Each number is 128 + 32 x the weight over its row's rms, rounded and kept within 0 to 255. Layers, rows and columns count from 0. Numbers have three digits each. The size before them is the row's rms in percent of the matrix's.

# layer 4 attention query, 160x160, rms 0.151, rows 0-95, columns 0-39
106:145114134138064139099138122116136122151094144093139154103118117140187117131132143104168092100083070128137119117130125138
109:111138128142113162104121126171075073132114114152132198174147158135139129125163093152084102087140098169067064124161070117
097:150057159089120111097074112069103118155106102132143128134175092120177163050090171126106116090110131124183123120107098085
102:134087179093149112174150142133126161144138085176163100146057080127089169094145030124148168110140085137092149159184112154
103:115167139162123101157107154108115173109101121211147107120053060127112135081120118129162141080182131122214112127132174120
103:066130190151108159152142213121153160142166131073167130113160177142074066159117132142104150123084124167122073163158122125
095:151074136069115152161104180186143100074191076094124123147186057160186151161115092113143129164111167061132157145118136160
101:183090118138169086116148188147114144076143126137145151118141140112137074197097093210095109124155159086115114129157069103
121:149066092127123150097147054107132144125117146093176151128160142193147062149171107131141128149127153085130109075169132122
100:124096158101109112147182157173130150116101076106100145108125126108152123064130140138124120119188185103136160084101185157
109:102107103115125096137150174157085070121105210082090116147134117136157150169100125053218100190139136139148097089122100097
114:140128103193062157175157147115173205124127100162196106135091104160110134115118161094156199121124096122076097103121144093
115:130113121080151158115135106109074109102157145107105157116114132127187108112122061100110105163159138164127186135113113097
108:079167159136184141090074141115143104163115114167131130147163052112208139155173176173078131108162116077096145117116088148
107:158161126147093133124100116182197105115093087168151184141120128154075176118124069188066143144145070082098110178110116123
105:069188165072128112138138158139115102117146142115113137128132117101143150156148121151094104105126131148045105130172159173
110:122147137191149142085109149100133096104120070160117133114101182120159147112103110118170081117089175153152066108146127193
110:173117128110123154121089149160178124133180114116078100122102159148159147118166139181134158139093061130082152094151119117
110:122106189105087102123146117159131133158183125127144094094110120129083102131114091193122050187081140140099159182084143097
099:167171137128161101126141128097153093127134086144135143124178186119210140134198101112086148080173142102131145176084085096
112:162112115096141174070166065096129089188139111019073136126130081170180117148113119141164067169131142118127125136164161112
113:139131176205114131140102127129096104151151145143096152094181158126095097112099190114051167122156076136109121184118120131
101:135164156172132091111138148137189067166123089166120119118160164152091109133098166101137083150169114091172081232117112144
109:161134148115133101090172117142105097133111112140141123087146116116156119098107098115102088162097200106161143086173151161
099:158099181079123172138111134113128092104092122103107052168108137140164092200155146140132127089082077164088108108129117144
117:151113143139089123136112111159077072196160117164156124149142144104144134100101124091171156184189197047095075119186135135
105:096157093140114125150144147066139145118077062108178135122121148168077170181138130077105176105141151124120098168156129165
106:115147145132175076104100162074102132110100143117118174138080070193204065163194121087171066165136146082088127131148132155
101:169137160137109144185152141153131161069033102142169110080137091093107126154139121124128163119120138127144152121102137119
108:133131133081131160120107168119208111074066129137120117116137154081108114109145145086132187114107113083082127098143125110
102:130156120181122128105150124128127094128164139148149098121153115087171159151113061127109071122129167058132124126105161128
103:104093110087147166069167078144155142080153157128132127099092142141126181125199109147085117140155154126127101065183113182
112:088111147114165109134135047101158134085096113103104138107178078127137157112060171147088155162112132080139187181167118130
102:120159117133192103131117147098107153178156166088138140118187118137131152156111137172094148164112133134160086140139063114
105:169098138065123143162143126127150119095108100142051098113103189104175153121107136090181117146137162055114124118170093154
103:123128109057132110140205124159202115115177106099174142098138107180102141136144118130171157157106082087164187086115081127
105:138179081138122093122099139114121112151144146150142083151214157110136168104194107101151122178116134117153114152086138141
099:139097152124136113073158134113106126117151151123155087127142149098142118159148118124147098083126141101127124012059129133
109:080132137143132089119133082103139127077132127074187166106160131140136122121144124134161110127151106084130089102163140176
103:066129095135165137081104118146160119141074142056115149125087134154090163087124102191147118161096094132166136140153119154
109:099154148142156140158110068115147100136129144091168144074124140108157111106125139175152149082153146085130147134064177146
105:133112133162135187100108078122205118147113116133061143130158126147124099156114135127116136089176058122112137134164128083
111:137091158155089120149116128172111147079170134115066134122088094087161186109123072132138130147085153133145147149149088126
101:144083111042139145086143129145112087165145176073159155104174173122114135198141122118147132078144151181139111170110084101
104:093117097156073128157103147169169150153129058076119078110162133115123127152144131141198180134142154068131116104091181096
110:106142165094089066112065126090115080125128135114113130121166140119151127165175115108124138166068114149125209118146116137
105:174120122055113138146166092140090128134145075090127054144132141136104160167149083130041057120108105137164123144160103185
100:135124124125114144087154139121168166137116155156148111141123177120101192113097124190125070130102152133163117118160142110
109:160129130177123127183124080115123170140081178103151127121207164123114113159148105153140185129104118134139142186114169183
102:189178129105094135120159132071154080095139146110200128136107190138110185133122148157212142089113143055151097131145090121
100:180168155138146097212148136129127099188184122112140111156126107190107098147065132126067150120148124135133101101050086121
100:136121090103132152104208152095091133147159167119141142134147126082153140110123186157105083126123144135116138089049128082
106:147097082143152144160160103157129151084193144164178107114154129056150156190132096172082167121123164147131129151139099149
104:143187155075092174069111160172133132150102107156144145120155078073195128101164170146074120112130176110165152148104096136
105:118143131060137125149105126122146122138147137079172133147145113130125095138168146128152145157105106110072212173094087131
107:113129221115132087142107094127058104134053077170126097075072150083108124121107095103118165107156139152119119147066096075
096:157125109061081198108096056119109155163098110160135101147146133087189167176136111116134129108139084117128151138147147131
098:132150130113145118117098150146099093204156116127076117116179132160131105122130125155133153083159118085141128202077092163
113:132131128178103134152125150121165125143076111138164124076129159127137127191124148184042099104144140072072123145120100118
123:171105130120137124123168179083123142114160107130101111132142086108122102122173161120150141170108136089121153127091110138
103:108088153117149146148178145179133175125160149138118145140178118164139075080159160113102155122130142140100171169102124147
107:113124123108106094132111186119121163118127084118111163102141180118176143090135134090085192111119134099146107090120105142
108:151121120080150105160169137153125094073113113135199091146149148141162159136145095136129139080193113116127171124159131063
095:150163116138155132132103158143118138066173138140206134184153204108121167124105143088083095092105066133095136113132121109
095:171157142102128118092106089146094100069149122188116130138186213148140188142131118144060124111120133117127123187122106146
097:105164153097128113094170179103135167179083119130127110097101136158134107151065119184164099147089184137137106109067143102
103:121123136175189165169138130161147074162122165155135133129130096118118136152119089181146053149149115151065103168193128137
107:110152129131108202154157116127113111134108127119141139162105093168112087105093094103196132125056168126127072094132128109
102:140104133103127092113164109122132128173149138086187129154166086124192143151146107094115144144068143074162174130120140146
100:109116140099126100139119102068143163110167121145086142108068106094128088045145095119192095106152134203117159139203122120
096:121092121142107093133111115115124133035081191084115173108116157130123121115114185139131159168088061155173148179144132094
092:148108153144162179206148177139109150131116083140124116119149119190190125151123099107128133123079147086163084109146155148
092:150135109180120144167088104067107182173107094145154152197156159116097152121089202103119193114084128152066114125093067147
098:125042125129150142151143070178099145158158158123182135160125160105095108160142123146139088150138182078193146114131122155
107:125127110155113095119102135126126136141096218154158164104151159140125122130099197212144129074082147100109126151109086137
104:098186138095141129108137135117180099126149160126152110143160160166127139175118176071140139140125104131121071105113109166
094:153113150149109131160150128110104144096089124105151118132126126166098145123057084065134162162125208113166138123159135097
105:150066099040084133151045087158136135103190146106171119074166145149134132158152123138139140140139141153160097089072156163
102:115100214119113104163129112134179141127163129125129163097166107155087119167086101137059147152171144195166123136117113095
093:136097167059151121113156088100167098089155115058124093116110066114095150125091121169168137200144142120053104137143097172
109:112108130130173127099140121111117159138099128150148154102063103118117131128177050088127159140172142140081107118144130155
105:105143066115154124139106139165135185163096122099110106172109069159085155159122088076137146160137160099151105136139158115
094:169112090146190106176131129211081116060140142113098111115146182116118108107151122111147128155071142109145107094165130152
093:134107162142114115144160210066118206099127144143067174113165106146155055138105098121168122146108122112141102112160078104
104:131114132134105205097148170070172196103139121110131140140139141062102140088114184151152111085108131167099142126130090088
109:107118105131077085174136158177109122070123083125068159081130155158155189104123173086168187162112169061178130125163125162
113:155127056073068071117106151147101141132092131101147099145127131104161127154141178122144091162091190108106134088107148160
098:074148188146120125109131161032141128132129091093085123102078139117128161130195079136131077120061113156090069220174161124
097:133148191124117145118126112093152105125180129161140115145120167178115094121109170126083094142146139105111098093170101103
100:119182110185100160136106131104088110168112196169138124080083145132148175120129098112107125136122138131101163130116116199
094:092123154128166125147127129132172123169080127174051047142123111119101153113137050124088171122130099129129169135144140123
091:119113205159138157110148151138191109118099124132112165134113159122128133145100084181158086059104089095123130141098159044
094:120121170097074147078112125117130149119119117101186091156183154144166128158175113135142137117130100116185120055154116173
099:080133195169151098144127143137131144142137158095121194125132088079097112118112070142154136118142132123142142165141111085
099:078125074146149098147132097149105153151145178125100093109144190140126149112152133141121072145144170182194112131124152118
095:148122136087193149158095189142130079161135149162131141139155136115110140101155166113132112106131175092116093114197153202
# layer 4 attention key, 160x160, rms 0.142, rows 0-95, columns 0-39
102:160100137114103135111150118138144103159151155114120133135114114179116132151198105139150152138073122111147100132097110138
109:174112170150140191107085196166141107083115122156060168143157191134130079108144159132074130071138087111102172148143173167
101:106125162148117117152157167143075091161140103141180106110059129141120091129102090108101084106130101097163106128119130107
098:098138118097100101145108145132131110135126126180189096138094112129099142124166122070149087174088050143147072095199123168
112:153140142138099111152155143135164140200164137122160105079067121095074093131189084161160104120156125113180149172138121086
104:214127158154115096127158120126150120119182106131114140118128120079100119038125077169153112104140136150104140132113102095
098:146120115129117167178108132175145137147173084143116108135103084102104135154109106132124112188092124088112126052107160089
095:112112136130165132203139161158104094088093160130117142130122125171098195095082172157139081110102140146140129146108133184
120:116078144103067150112139071065107121119138098111100185149116114221115119120115141097113136154108182098122149128119136180
103:178106129118087126108163157140122100140116175151117149110142117147134146117147134097173188154140130085099200112116137156
105:169109090151135184139204160162091069094114131049126161134166134151116122148144109122149131103138154155154110048114153154
114:131093105133098086132172146137143175046027130116151192099139141121102112118131083127109239090094131099184118128127109135
114:112146114128106191117098162114141167135089095151152142138110129215162118141105088122121140131184128101163104114155131136
112:133157110151069157116095176144109092103121146096125114150176116130212125156158161120113152132136089097121062111164102120
101:119107125112145134130126118089157149173089119175119073106170157131176165127136174093069171095104048086126116156103107150
104:124141180117141132152118115152045088091170153178084157133121159082119087094192153154108128151154150149028124132162160124
109:151157158130089165123143164099104143091098132135165066126176141090150115150143105058156047144151191111114116173143191098
109:111146153126138143138172113127170132111157113108133151156068049157157062085143142130086128148076095119154140142121160166
108:184096127112115175047151148146118142118168146134158152086135153063143049110125127170155085052095126149120163140132117094
096:163167100099124138155073140077129134161094109179167175075205146160127117116161141122078111107105129099128129125125126106
103:105089123132083144166112142117122160188163105183113144115147141159110158149101153160102103096118102096149095123103091147
116:158143088066140154108151140126114127139076129153169097116074192127149100178108129143096156192096130165098082131109154115
106:194099054136165139114155137144148044102086179110130145150097146086138095175123089099122086179110080103132165137099172099
110:074161103099126184086152105126118102163196134180086078135128122149133127164094138058087128162151158092163170094162157155
104:083170161122042159134119099132159107082084125132153165129085090173190135137104116188143163099072143187094121111059148115
109:139153103131055167140158113169139130127153112125157117186116065146139170100121120069131092127136146145144109082162144090
100:099119127105173122180136119162166193069122125121127107065173142106112155097173079148085100131121194031089124140149161102
102:068093145151174104156134136134103119118142154143103121138157135151123163162160158081175132126106147093103123102129089101
107:114172106119168066107086142134151116106132103140157144099149115109057096095181067100110165139078145117122091152148090122
111:095095102164140128068134100104180124154128136120114095172081160160122102131130133145110134081086103092095063095184147107
106:219170087179149144104117136072113116160104156108072099136146131105203083105094184096160093180119189077153142082171122180
110:099128138148139131127109117110161157093118110138080162093103129112129184086079087125136203131160173065118175141141146149
108:098130137140148168096128094072153092123096090135098138130152126199140149132073098142057144173177114107118100122135132127
103:152196091087087076126095168118098121178124113150174118143113132109156164134119148168101129121137166115181086147137093105
103:166122134147083131125174191076143114104135070144168114134142162127151170112139108088233115132163143005097101130154123136
105:150096085118175102150147085104161121138137125159127069071126114162091120099083141102190127172127147117179110135133114141
103:123142127121131047120081094155113098102156167182090152156166116111135111109125112116107141155113171098111153124131174150
100:158102117111164111107135135121148102129133158080105134103135160156097109155120156162221201130100120188138154071052083116
106:113114131111117131174133113133117157092151118144147060103102115119108171167115125080164146133149150126111081094166163133
104:072126109163144233146113053150134141147109169123117114095121092141141208142088170149147080130165148116074098133130120151
111:184134144123131119128068103128126088120137141116167168085169134118144060161201116158145159174116160109077114133112153105
107:189062171163104155104124114130138145161067092170103116177131136127140109198147123121079086116154072104141142123110157121
105:106151155134076150141140127152172115094149129112133156104103109130186163117153086142153109157156185115193061139113076156
100:108091108029199120082101092124137133139110140084202113151176134152124159121183115063148138088174162137119114128079092114
106:183079144177112123124124157103184135157084091115130135091141110142101119121128108110142135135123128109081136150078166114
107:112177114081065101120095086132100131134140134152084149112173117131212139136151144100134098146101166138088158111162106104
106:160142165107108120127161084060167122107108139122157146117120120093143114150113105129108085136144121151170173172088132146
098:160109174118125109100123132112168103109161134216131136121088188117128174097158067221121099102156152150135132143155148079
110:081156069150101139155088112070066105138073150172094214152146157158108149148137123121128229122131114109122142098133147145
103:129153115090169128076174044093175085155120161120103144099093136081120121194191101128146074113077142080149105150142058138
101:184141171129105118183125150139147101187145169118145099128125122173129131199117078127099089133166135132185150081096093088
102:134112112089152162057137159085089134112105138128136152172165132132168088091084177149137142140133126119132143104072082091
104:099101131127118110130133068132184085119153089119197144086156116084109116147112056175125121128152143082138118127161097142
096:096115120129130146073141184119111088082140113153102112095150124065163185098170239152048095160130178095105097133113123087
100:098109117101170097083109144112170140122096108052108128089152108177103110132156169111151155183083098143138145193112124135
105:172161154161095134134164138138087116132099108110124093084117115069076077113147075094186135127157118159136067140109124097
099:145100129056135175150132119129132140101127127148180133107106189104152136139130116131079131121061064094094125145103041122
106:117152107078148168131105156183106066143141131154135096125181133143172107123122186134181178133189138088114136195068127112
107:128146129175162160159068163123157124136096164099149130084145152113175127177126180149083103120127127119074115127119078135
111:163107158134146143125137122128120090141133065111069127152120097182127101134087147079095200157127185093108084083121100167
101:152085118104167129121169110146126174124165149142203095104116194155140108065123123179075187144174157109106178117124154154
099:118092147117095197116144132133179143108172126124145154177150136140182106136161119133139149078135102165073083064122094124
110:188159080113134123108188149190129130142127113121117116116193160109115128058175097132120131096139156118138165153207148042
093:141126088113078161097150140146134138059073191128161113111135156107117125155192122122117122126137110135124142106166106130
094:167185108144146096101127110140090090127175147140114114106155178149153080133135194170106102120148064161135141166161078134
089:120109113138122110103141124131090041138166148147103112199135162145155086179126086197176120108153165142127137101106092131
108:130111127115145092160122113129140157119133128149148108172031132066112130184116131135120086117054139154089112088149159121
102:120122149086163111076181140105173170155184114159121135153183128105106120071099106117200119118067132140146167139169138142
097:158157096117110134098150141100133075069191099177078113116115090157211112142113071137151077187112109071101146131183127135
102:144107111138114099134087085112146153111094131127178109147108097130149107107133185096138130125155172163136079112152071035
095:048148151087135177146135131103072157108134101124097109105165133198101158173145152146052159159146128151173140137099109162
102:169186152149154092134155172150125125105110115121145088155112172088152108110183059128159125093152147153159117127130140051
097:111133195116110104169075150131167125146165122122127105114162038108148117081071164102122116136158109148142106097133121163
092:159129166193106114094122098136144106164184099182149152134132118080109172153141145103156063123129089138156130096105088203
099:105180146180165082133191121157151056168140135161115147133146102184148130156067162124121199119136073167136109168190132100
112:128151124115119157126082121143148069133219124167164119180141173185143180097145145073155137153135091075135092126130142132
088:108129130116196084142088116081144093122087130113158095150146096133085168084142079085091163123114183106133110116116127131
107:090119111205110166144129185126127099163131110156073147102158102181165157144144161134160155145149093117157104142126076118
096:216178133156174081099136133162047187081100147107079174113142162117085150164123150117114154132104104183175172186167115100
099:119117138123070152174098124142116133136104045126162136131148087140171136186115132114192106141125216135101140134144148123
112:105126079122119074130148092158133161101124118155091102116143138088132123078195101090156177155071144119141119113173122109
108:159095127120165153124150186136163146099051108099123152159123083125114129136064060096141121123148122118129135163204134143
100:106098111201166127108092127118112081096140158164093120145102160165147109116113147142061108158113091119148176126140145182
103:156134125100175093096141184075133116097072126071083152116108169132125146125142185131085160120131173129159148133095126132
106:111098122068148153118162058081184197133124124095144128120115158105100141108094156056137142124120154153074138169158107152
114:130180126211053085115175186138154150113158101108116149117130132148166160142079120118118115146108100163127120162196156112
117:065149110137119107108118064138122113121151121126048171184156129216202166180073173124155145163141171120134095077117098149
103:084183136115164069139118130126174133126132127133132076113139131077090116125165105126154135119094201111088098104126171108
104:158121142095139084086135125137089099145135091132136168108144140108095093103163047090124102182144167091131128124128154174
102:151126117156110078063177123127137070173119182105149159095182196121117114132132109153104058128121113106189047164128066115
095:140131049094148137103074083145140198094111130120151146159110120094162112099128091123109141099111135134109112097102142149
095:152132132104143175196137143109112098106108188128166068109107150129090134120183181142115153111110144126097120099127153108
092:121069120157164125143135086143151156119084158141112105104092145132145200137107137144124130098160133108165077126099112151
100:159154096128189117127100113133144124106179123095116118094108115122137118129140114118162143141149105114157119106128099076
101:160115135132091198114109135178109150117127124157062095146124130125168127095108130135086095076200131141150063138157133107
099:156089114158174068124153128163155171046072165144144170112095086112117088138204142107150059032147125103127109136159064116
# layer 4 attention value, 160x160, rms 0.148, rows 0-70, columns 0-39
101:121095044119112118107106149118105152183169122057137144150102120119149137111157161123133110137102127143144197182140151162
095:100111191082164119147180178131128137089190123157115101119117153063178105161176112130180050087138140103156112129150166116
113:158122142141138106114094113113164116209149073125137096144070119113147163144133108173096154066187102134150163088114102094
099:164098062121093141138146169141116101161155112160161115108148120091186099177111131145105145115148165072119179123090162142
099:139157154118145152172144145040139162063079175104091159204137109179081131127146115078120112141088113146159131115129059132
110:094184128107129170061096076147170157137170144147094116156095171129104164098191142165138125162074128083200144140130179127
101:142168099140156089180156108111112090077173169109172115126192140200154107127111172130121099098057138107145126124144171088
108:140168064161131093124085148053071143103104071101107176091128125136128155156153102153072118105123129127135165134054161163
105:114158116140125200116162103120134134113111189146089181121178122121221095141074159103187090120088135203103167180111133129
108:101146123146126137101126094074099178093139160102153115135068156175148136055134118122162107143092097130089129181210177082
094:099176096146098139148166181130078139150117101164129131095147125069172115089126121088170145188134112088123124094093104067
109:122132101125139111162131053085157161131099104222108074128081142143113105145151119137170139084140125167095131139134087105
099:144071138104123081130153116132142108083056070143118136251149094122155180111112083153152105183109152137101125107099090138
102:155077146105130196129170128147115121082180110130103141098088120114130126142129085161192110137110166160117120123094090065
106:132169109085117097117132114155138072067143076149077082089142165175113073102144131182084108121076143093158152063166122128
104:159167171172113115052134130132158114136152183150138135170092154183144113176150144150130123161145080155176100125170126145
095:144142115109103150185166079135111214112104099106119112144127157117170146139137128095099120152090163157055203165090105177
101:161175089196156109110194058134097107154109131148157112112078107113142140111125114133150057140203099094063109142071122152
101:075153092112183107082167116079113140088143134100157146147108153169066130141029111087141085052120139135138085134134101143
110:180122165096185134130154073202113123156129098105124116112147155162112122145128115164102151120029118159180129121118094114
096:114130136129109106084124157100139140120121119198165174074168162042129110101115089099068112094150163116171184197055128161
103:078120155162106157105132126094116098127094186099133140144182140163133124107131138132140060111103097142141125126086126111
098:125192157179131079128093124098204167130118133145142095163146119159154126088137106098115159141140140140157120135114132104
102:132116118158166152126079121096123129159120125141158101133118093144115132128103176117162133108110133185094126137093083148
093:148064146123140125120121160168177118106155169099114127081049115160152137132138123136086144141163071136102084183096123153
092:132148116136150126135148153132211107096097113179086081136094129145190129123155088107139057126127111115210151129134126162
097:066166102178101082105111128129138139098112135119196162099097159114178096126084136043129142070167081121148148160162104166
105:114143165076121100176110122165148141159096070144135098145086050126154230165111147122148084105171100137135186093097206129
105:077140178181141132128150118089140128122139131133157067144160151181076075114127199057142102161049093143109087103173147171
086:173102084180121105132135137129092102155148029146134120123142152165188120130107136120139119114118143133181088123056180174
104:125068123109093160158101146150090131154146146156117191129113123105131121121140151123080111104184117139094099175131059164
096:141140161128136106095116147127147104097176140166198145188125079107174141180102176081118110186164153120109147122136106124
103:144162121155186102146101164120189171135115125139100041149152105150124152107135135132170128208141087119170107128093128169
107:072146128161112126058126086085163086149071146104148102160059120104142142120140163155156089111087147121119157192152128152
106:104158153154052128165129002172083150139138165159138161136111048087116066182090130111045153096137154142113185125181131139
103:121113151186151101131108092097098127116116112113120156143204157131153141132126159083187146090142149118102102132109128110
107:141150145077160134150181088125101096127156109070115128147160118153109105112107124189144156031159144163121137171122131110
109:112145111136109119141069168120115149126168144161181108189113182121143103148201117177137101109136142124106110170177118153
107:048079144162058166116041140149157082163136135142166134113112126135084124109107144177160149173131141152163158134145198097
116:113108100113116110105154126131148126115134146136123155139063153144128126112074193113137131143130169109058082027146097088
115:148054130175066139142127066175178176139093089116124037116138116114160143123124126136132098082088124106156173116093146153
107:160101095120085221202123135109118144191139156107145061124129149143126146136137115146070106122123091180116133162132093167
114:125121130127087139164112172103085134132146084161071215154102091157059043141121140131150104164103134107133118189095120166
106:135108092135143142126113130156179152121181107147139159115124089160105129129068161115081102093133047142094141078145184129
105:085148107178138133155038147185104161141117075189150096111178137111144103120144131126143125122158140144087139118124096071
110:174132086098182122148110118197096161092172133108121187124093025116137140103144166161058095126111135086135189141110147121
110:171173049168145131146149104108155165155161133096159105124132164087149086078136081198202137058216108141141153122166134140
102:133124160129093147125141087162131106122133102180161144140113198152066094160142132157134132119125140082128116169170170096
102:143154172098089127108062092099127111126115106133126116167093198081167142130093142153134089084136105068142145102144083145
110:121140157063089132082110108132142082184123075099093141122108092112097105165086124111213157079115090087125139089067133154
111:085113154099068116097137189131129108158158135124097106132133125130126104081165124140110164076183155130152155130106167141
106:134157141185125120140146107108100172084074103121161137127130161092118175086098120163150057160130140128085040162139184082
108:081168097119096142142107153145131140146141154160107181125160113185192126093156117163182068157143154154154137118127162136
097:134120064117156138113097128159147139112065124123162143157110125159133121090116166163157153119143081104087107161100188188
103:205078161130136131188202099097123137114186132170159140139139113138163066134100119142113105122148104123132110122161082103
107:134079129207130163140129141130155179118137101131161131122129111135140106123160146122103158117142172089071105101110133153
113:099133123180111158116126095077155102158114163097115168065155151125149115196116152162165214148085124080127163135187087184
106:127139101158161138157092165104117162169070151143141112110113165135075097126056136159112158142151132091118099146114113160
115:087141133141173099201146075124160127099141151062102182105132068163113117143159126188113152173121086136113091146155148119
107:146106138126103231175094120149090113158128124125123108119062110066161095120082115086124166110153140165137135144186074122
117:160136123086127130053118181170132075134061103137157143096155110153096164115132177137145142146152104087170132087187099173
107:096155126128148174079174118139118112080113145116142135135137148040162093105076187164146104137079141090121157138113126098
103:119123126105139146091102154135127112128157118164155108118137036128148070161112124093129137092151083140114080182063116125
105:164165142132106079158087098101183094188138139075125111109164155142113119156157121077108125084178175127096112099115126130
087:191165141121123150108099181124154160144134125132146106160135110142140160093181116110107118084129120186090165150106126109
083:083073149150081124114100110158091109135167140134159086147117161114080124232089111129126134129132096052106106111179134115
090:137118097117098139153124128133118117129085160190168174121130214121121125132115135147131084162087172135114145140134199118
092:139168103146108165154101138111136071077096161059105184128095107094128144120126180102120109182165136120143185102113125095
091:139146149093111084108151149116103115121127055141124110140198173140120146100157115121096098125109150127157124119198062111
078:136098215143168127113109151116143068122130152091100084104118127090192138115151096130196108145112142084129159097118105102
099:092136166099186105078105160112135139152161109068149081160110114089115134132150142125141086074135126150147096156132141180
# layer 4 attention output (transposed), 160x160, rms 0.129, rows 0-70, columns 0-39
102:196129144109105081168137142122127038119103092192154162128136076175124076137088080152086084188132164115116114151107113046
100:125175145141130169092129151145148095116102122071102171171090094134127173151106088156111178103097119129081119089116193130
108:153126115149124106158142093097126129088122083119110144099148141157137177071115164093141178156160157134135094167141115145
094:080138213211126090109149143133185126113107121120067172124132131133076117130096065122111174139166131090080147149142135114
097:099072119106111165098092114116098135141179172125182101114150150129089091123072139134158146137126150146159106075139159154
107:160148120153143120186126162093073148179127160096121128098109166084134184118112124107130120124116191189148166132035129071
102:156114093175086150136087111188137130115128126127097114166181099058128148068112143100157128127171111140104122123103111147
106:134091129140091098119132102126112167178141122068147120160167153153125078105099116115223150120148172122133111124085129092
102:153127112056144087145118195148140116079085106151186123115141113120141113139152082174145128134137085056135109107172150139
103:143120123093134195099146156123151097150156079090092178179142158163118100115129104126112140130137171104175179078110067159
089:133112131101174109175151131118169120116076110153143119112062114110155120219127104116103078101168114139144114154167143120
112:132163187109152170115086100177087084173131139089134171102152125098088117071153115117051131152173115099090089108087146120
100:141145126172121166128134148092149138193158161139112111085132156154173038111177127150094115063159118077105112158206117167
104:150135103176152122129143113164070139161093112144103091101193147166090141105122170087105186130131144104132093128186094125
108:118142126157110090075129131126129173135132223069131133087144111123055111180122133084150116104169067166121088124066134134
106:091145084102143127135151141155085110123136086076137103104149151111049135078172110151140195125125158165099163135141167139
099:163131139154157070123116143115108092182105148144097152155067099113160105147177109113144076149096113134094146126110123124
101:159127239131115185095088190204111107129132071099075145140121164177098140056158155179093136109180148186122121131122145093
105:218099101114081155122083108133150108145117123100126161129133102087152060090172161146179170167079111131124182073125099101
109:076074149160104101142127130139077143074092137114161116171078124153173106094162123109179161133129090120112120105140154103
105:160100166078138137169109151145057128163154136167082116118137086131132145147109178137147150138102127176118089084174149133
098:136126091111154105089106100164115114121174207164168125132166115164112119147144140126096132200136171105123157088114132134
103:147121117043090137126163122116090177051171134135095143091121146115122124103109146149133117102123145138161142149121089167
107:098173072088141125113109106139108087143199114150095148122185183100142134134115120164087183170136134116106175163118170141
098:090162107166133126201160184055098174111076128122140113152137099089175169133087110127174121077117187138139144151170146131
088:137151097165166091094132122137131116119136112062097120173180148128148114119143101143118119137083184120117118147085115137
099:144139129088135086126094169137095125153145176076148124125121099182133129156133130162178121090126114137140138090133158139
100:143135094207160177104082143113169120093134138164069159121164132131112097093150178126160107142122151086143051185138134084
101:150134129145109108088138163146154092105191185143112116132129185078131123154100151182156153063116143128168192119078106105
092:158096105116147098108137123163154193145078137150146113136164131087129149119178172148119173110122077145074090099170131103
107:092164152120143102077094056104202147181077107137160087134122109125083093127135083180109162097153050146135159139131106088
097:132155121114138147132082137102173155141122127118094174131074170145079103095124113170098152104107088167129151159152162165
115:160140152110135145091125096115091140104118116083131171083085190116143112126174114036109133106144106179098094179161092112
116:151089085089168119183142210160091126145202182105168121110088122126144095177153109106102119143165099152158131116098103121
114:142128105093130120090175182121130124134129132109129107129167133159151158094139123132187135120118148102161140131128138091
108:146186146146130182132149132136154130131125129168102095171053162049148143142114143156060112061116104156189170108126100124
112:118115128173120064155037158134202153091119091149135136128113148102123161160173126116096099151090068087138123106145108150
113:140119124152171131136165103117157106130108159157100161119147145176108105106140161088158149122150122187109143069045147077
109:140166136091128110163162097118100184116166169102118122165170158155196076113101128106124108123177135089120111094137101108
120:113172166157103115130087137150107093202153142108142121090134123171106095177143089131044126144131084145190149175142150137
114:114133115108181067079134185125090123116133126110088108119147137130082140155150140109068112132119078186138153115127132098
117:074115158121112105097170138158166146106146069066116178115161120160065091100145138145156152175099185113116117122129165135
119:145098112121100148068096041162172126074070143109161119136154164071133177137155084123131135098146118114150096088111113051
114:200115149143124139098160156169088108114144111104114148086168132129190129124138183124160135139127153070141101225139071056
109:168133164071197147110220080139117081189148165126144125163072155211118181108100154133086142138134137112147132163139118158
115:186125156151107096138077119120120079152086098151108143141126194107138179166115085077217155109155135127195079114088145111
112:070105179134117086108172119144101129125140126128120149134103094161128148107133176170092125115054145167153119078146081144
103:074146119101153151099118198072120118128128161135137107110133090136161106121124136095121117165086111146114168069025169087
102:163112128113130086181213167154154125078117150134092123146083067185094125100122116188123160155171119143165115179114121110
118:106110095160179113140160130123113167075075172156139158170149097129168193107097151131031103162141167184136112151148142123
118:155120076200127179196134059121155114131077142115136090090144133089126113174163081114123126162068076115161106110152121099
109:132088179080134097103117103107157117183115089113118098156086085183175118131069160093070170108114113142144223066106133140
107:146110168160143107157169068122107120134135103160201083153177151108041068124146099112091136197156124116140104095108101117
104:171121174137150139132110136098096122171130184120160111163129131113152133105071092113102096110123180110125081096143115128
112:088088110119120130076089156164158150106146166155085138125110107151148200141106143120195118121141166139143138132099132141
121:104164128046093125102102105141161103148106155122134108134171125116088143111121116109177063161089101164159180136123118113
120:168120150085136115083149157185117114098137112178155078144094163153120084075135102097101109131155090196105102096088153066
116:147119159003114130096113130169156147158139078160116165125155077135220093129194106160109085114126122148135182135143139099
117:130105104126123144070119156158114106112179091135116089211124189092155088070143151092169147152126103141129118110108096145
108:127158160104192031165171145126154071085106145154128157122147170160115164109140104162128114128123103102142129088055127117
123:121116172127085130169120106135120167131115132123073110120140164142123089103109098164140126142087189162079137152113191162
114:125155105148156077234083132134118136176130148161072095145130101167137102096102076097126169108150107142162127100120135156
110:141194124137126105124159108121106145167063136129099171141099167126143176161098131122129102139092146148083173125145081133
111:128110120167089108130170222170140153066145117132155163093104145188136145052123126192126157136068103140162166179137129109
080:098115142107085127147089081099155180117084059107125105086087095103141132117145116137164139107135091057101192135193156157
081:129186084183151157104153119084121108080149167139137177106135127134124182117127121114139071138179145148141152125117174091
086:181113181149136089112128124118172154101115092134123147143142072171106113093094069114114124152114073173203126142139156057
090:155097150156169120140152095117117153143165121072092124166091116111132096132167072143173087108093109167098135115197131162
086:124133169132135095147158120175136165149075169106115097141136094143145101144153145136092071116178092101112041138051145118
082:144116080057160125083094100080160137095166114172130130146180096186109114091110127098089149116175109149124126119177116175
095:120130062171065161143159152121117131177156152199125151133148116143111181096155162116102098070106145134133102080116097144